Part of a small language model's weights: learned positions.
Each number is 128 + 24 x the weight over its row's rms, rounded and kept within 0 to 255. Layers, rows and columns count from 0. Numbers have three digits each. The size before them is the row's rms in percent of the matrix's.

# k: layer 11 attention key, 256x128, rms 0.135, rows 64-83, columns 0-63
# q: layer 11 attention query, 256x128, rms 0.153, rows 65-84, columns 0-63
k64 121:130130132102125121115046136118107144134130124159142120119133130131138121238128120124144104106166120139141104128113140111133122113120161159099115115123122108127157114126118113123119122131141176
q65 102:143130120109110153112110114114120119183114121130156144107126145105118080115104127134136101105098128128146134138118118096114107148103136121090135137134135161162178129091125139145139061108097130
k65 105:120129150127143122122192149121111154123142143141095125130134134136130141000129139129127176125152122091119110150106126112141148133119085100132138115134119132111130130122122133121120135151125138
q66 107:118089110142072131152139117101121131131095105130129114127148117132123154129173180141136127106168151129125136130125134115116129093128123140136150101112102115093119162145115142101151176071102147
k66 106:158151160075149134112096119125117143112150122129107142111134126124142130208099110143100121146103126110096088111085124136132112178119119123132081131156161119179146107132162124142106115148171137
q67 098:122136123152143147131098119103150089183128155169120123121114115109132114127061110152111100126108112102136148171110137152111126198102144149114093122121149142133131155093123120112120080149064116
k67 098:112144118091116128134190074156109114135160119139121145131136129169136169000157127153127106150118129121144100097140116130123127115128133107138126125139117121115129113130111141123116137139152119
q68 101:113073125146146148135145170152125134099123161115136128112179106118161141131117085114140145167174100098105101142164122139110126117097128133195162178123122134121119070137108129150107124149150099
k68 101:115138112140146116128050125121135121146107122129119118141114180128134126255132139117149109086140137125132085159129111122138158141140164140084156112135120099127138144136114136119119142139148101
q69 099:124103159154128123091121117148162121107152149148152115135108115113138124127118145124108131116137122104151126134172144096133091070135117120124105117167131107093142137122149093163106134120158103
k69 095:126165092141138128147164127141104123115113144099127158126121142153115097086151122070109111115119134126127141121107105119129150143140113103113175154104150176153099138130113130131148108139086122
q70 114:130163094164153114124142148183151122118128132085112128122143154071116086131119127131134119164092135163127197119136154175107115102127103135155138118130144133114085169150121155094143146093095120
k70 118:116125123112139097088170146132162127115129148078155136148141119113131131079115153092124144151073115115124167084128170141121089149133165110145117128129127151126111115143152115118138131113124077
q71 117:154135136098177094140133118110127119138105134119114140107101132134139097122131152138097138141123107180138191109085168100125143095131135128124140119143149133125113149119137126102183133124108152
k71 107:143115115145081141085201133167145157100154102094149122107149103094096109000107116127145171150110125155113167124138159142127089138138080101139118127129143149117156133138135135131136120094117146
q72 092:134144141180102100181097136154112135128117153148102138109085134158086112128089095094098137096147136170154132128131135183125138134101137129156130121148122144121185116170111119133147108121134116
k72 099:123123122072160155093096125126127149150136099136183113132173137115156156079145085125160125126124124116121094128094137128142170121140195128125130104079137127132126123072130124117122105143107184
q73 128:142117130101092112181147141085159139121156138110131110129145133157152173124133130110113153147132149112108079136130116138149140130120141084183153149103128121124143135174110151100137153157167140
k73 129:127113115116163140121097129142102108119109112119130136122136125135135156250136083136151170120151131150131128108137144136153143116130160144124146134122092120116157098098118124124120150148122140
q74 108:150121109122134098149117133114111118127127093073095100123130144150085137131161090143131164136164154158101109133114142125188090137097134125166160146163143095125155105143122126093147141136126158
k74 117:114111120060116125105053106127139146138152114153134134117155140118121144198108089135103134140131115151127124170129158146123135130127190146110131133087085115133167117132126128137140149156139180
q75 095:132127129148119122130120126151166113104167162145112154153110163116125106135124137156127104100136108130178146057106125112095105080131108125117142100118124121115095115127099115118132099130142058
k75 099:121154110147153113113130154130109113128065115137173105119137119135151129095100130120154094114109139113117117134158131142129156168129136147140118147114141164107110135108141112171112121143118096
q76 101:152102095115124133104123131170106128145168130154117119124113132085106078114122130110125111086116186091142128149081154102099102159148155136164150132163171107136111124098117128124143084153130145
k76 106:110111106127130124121205133111141131138128133117115148114152104138116121000133136131135171147127100148097160149136136126144137116124109075109133127115113168123146137123115123131122129141125145
q77 091:124133112098113155168147118138151121107131152097135127133130118148147126132125134109127129049136158108119095095166115132165150130160142104110164145109133127134121167161136132124122170137145111
k77 085:150122116162138137120064149083090100120120110126143142151148131145143163255143100142111132141143138104167117103128130155122136111105103150175085135110146153131136091090131133136098103129120116
q78 099:139125126099128093129108141131164145101093105093097118140137133171147149134164121104155151105155157109082131166135147166124128118134179118141117142145085141146158131125102112114168153162119159
k78 110:105112110100122112119071139121129121135140103100123100115124146101094095154125108146114106166101116152141118147127157140171138168121149123119126140119111109143141122131104112118114128119154156
q79 098:089132141128167102142113105161114124179107138175134129115117130119134085126089098135171090167103119138134142121175117125099122184112114141135084122147189138126111137120139130136128073171116078
k79 098:147129100164129151125186128118140125139148142114120162154146126130151161000100137120101117106112145129131130129097133124120133135130155113102155125120131144121121122123107133140114126114110097
q80 122:146126139162113159114142134159140109104152158150152151162133076102136111138108178140082158117156102140118164102137105086103148089122097143126130125104141140140060154149173141141152154095149102
k80 108:117151143165108123119103132142136127126129139131145124128096134122126124255149140106131089140095111113163127109145105134117119121137098164118092127145135129142106125133157131133107122099136089
q81 097:155133103175127142105128134113152121114169130149108127147101158110140160135104126167123140159112121171109138111134112138100108160101096151191112119121122094114157146109140105093155130112126159
k81 117:113153150086106080112138125146134120140089125127139125098131102131121113165141105124143087145106123149147145138101152139148117128125175142097109134108097118124114109145133144122143146113136129
q82 096:104145086105145095159099132115136187120125118160127119127085162133113137128135128132159089133113129109167106140128132109110145160136131145122101084105112127139117081111151139138114061117096138
k82 092:150125138132138133134158138113118109140116117112126148125152126120141123000089130126132133095127122146100131141101167139127126129119165092121167128124144146098139155102078105132131127148124131
q83 108:141121145147121146156124161154108105093140158156150152156121149146150146132143137112116151080114135164126082108170102103164159122103108113126144131136154118148084112143127152145103109162171113
k83 099:116141140140153132135043136112123127146104143157147097158100137139138123255127121122141103116148115091165118135142096093130142104129122182135112132115113136124124133099134095150118113129122123
q84 095:123153124093156102164112129104130124167078108112129154078111149138170101126111099142124101136062105148136121158109139156143112142129143118070099147154122157138184159097107134125139094137094144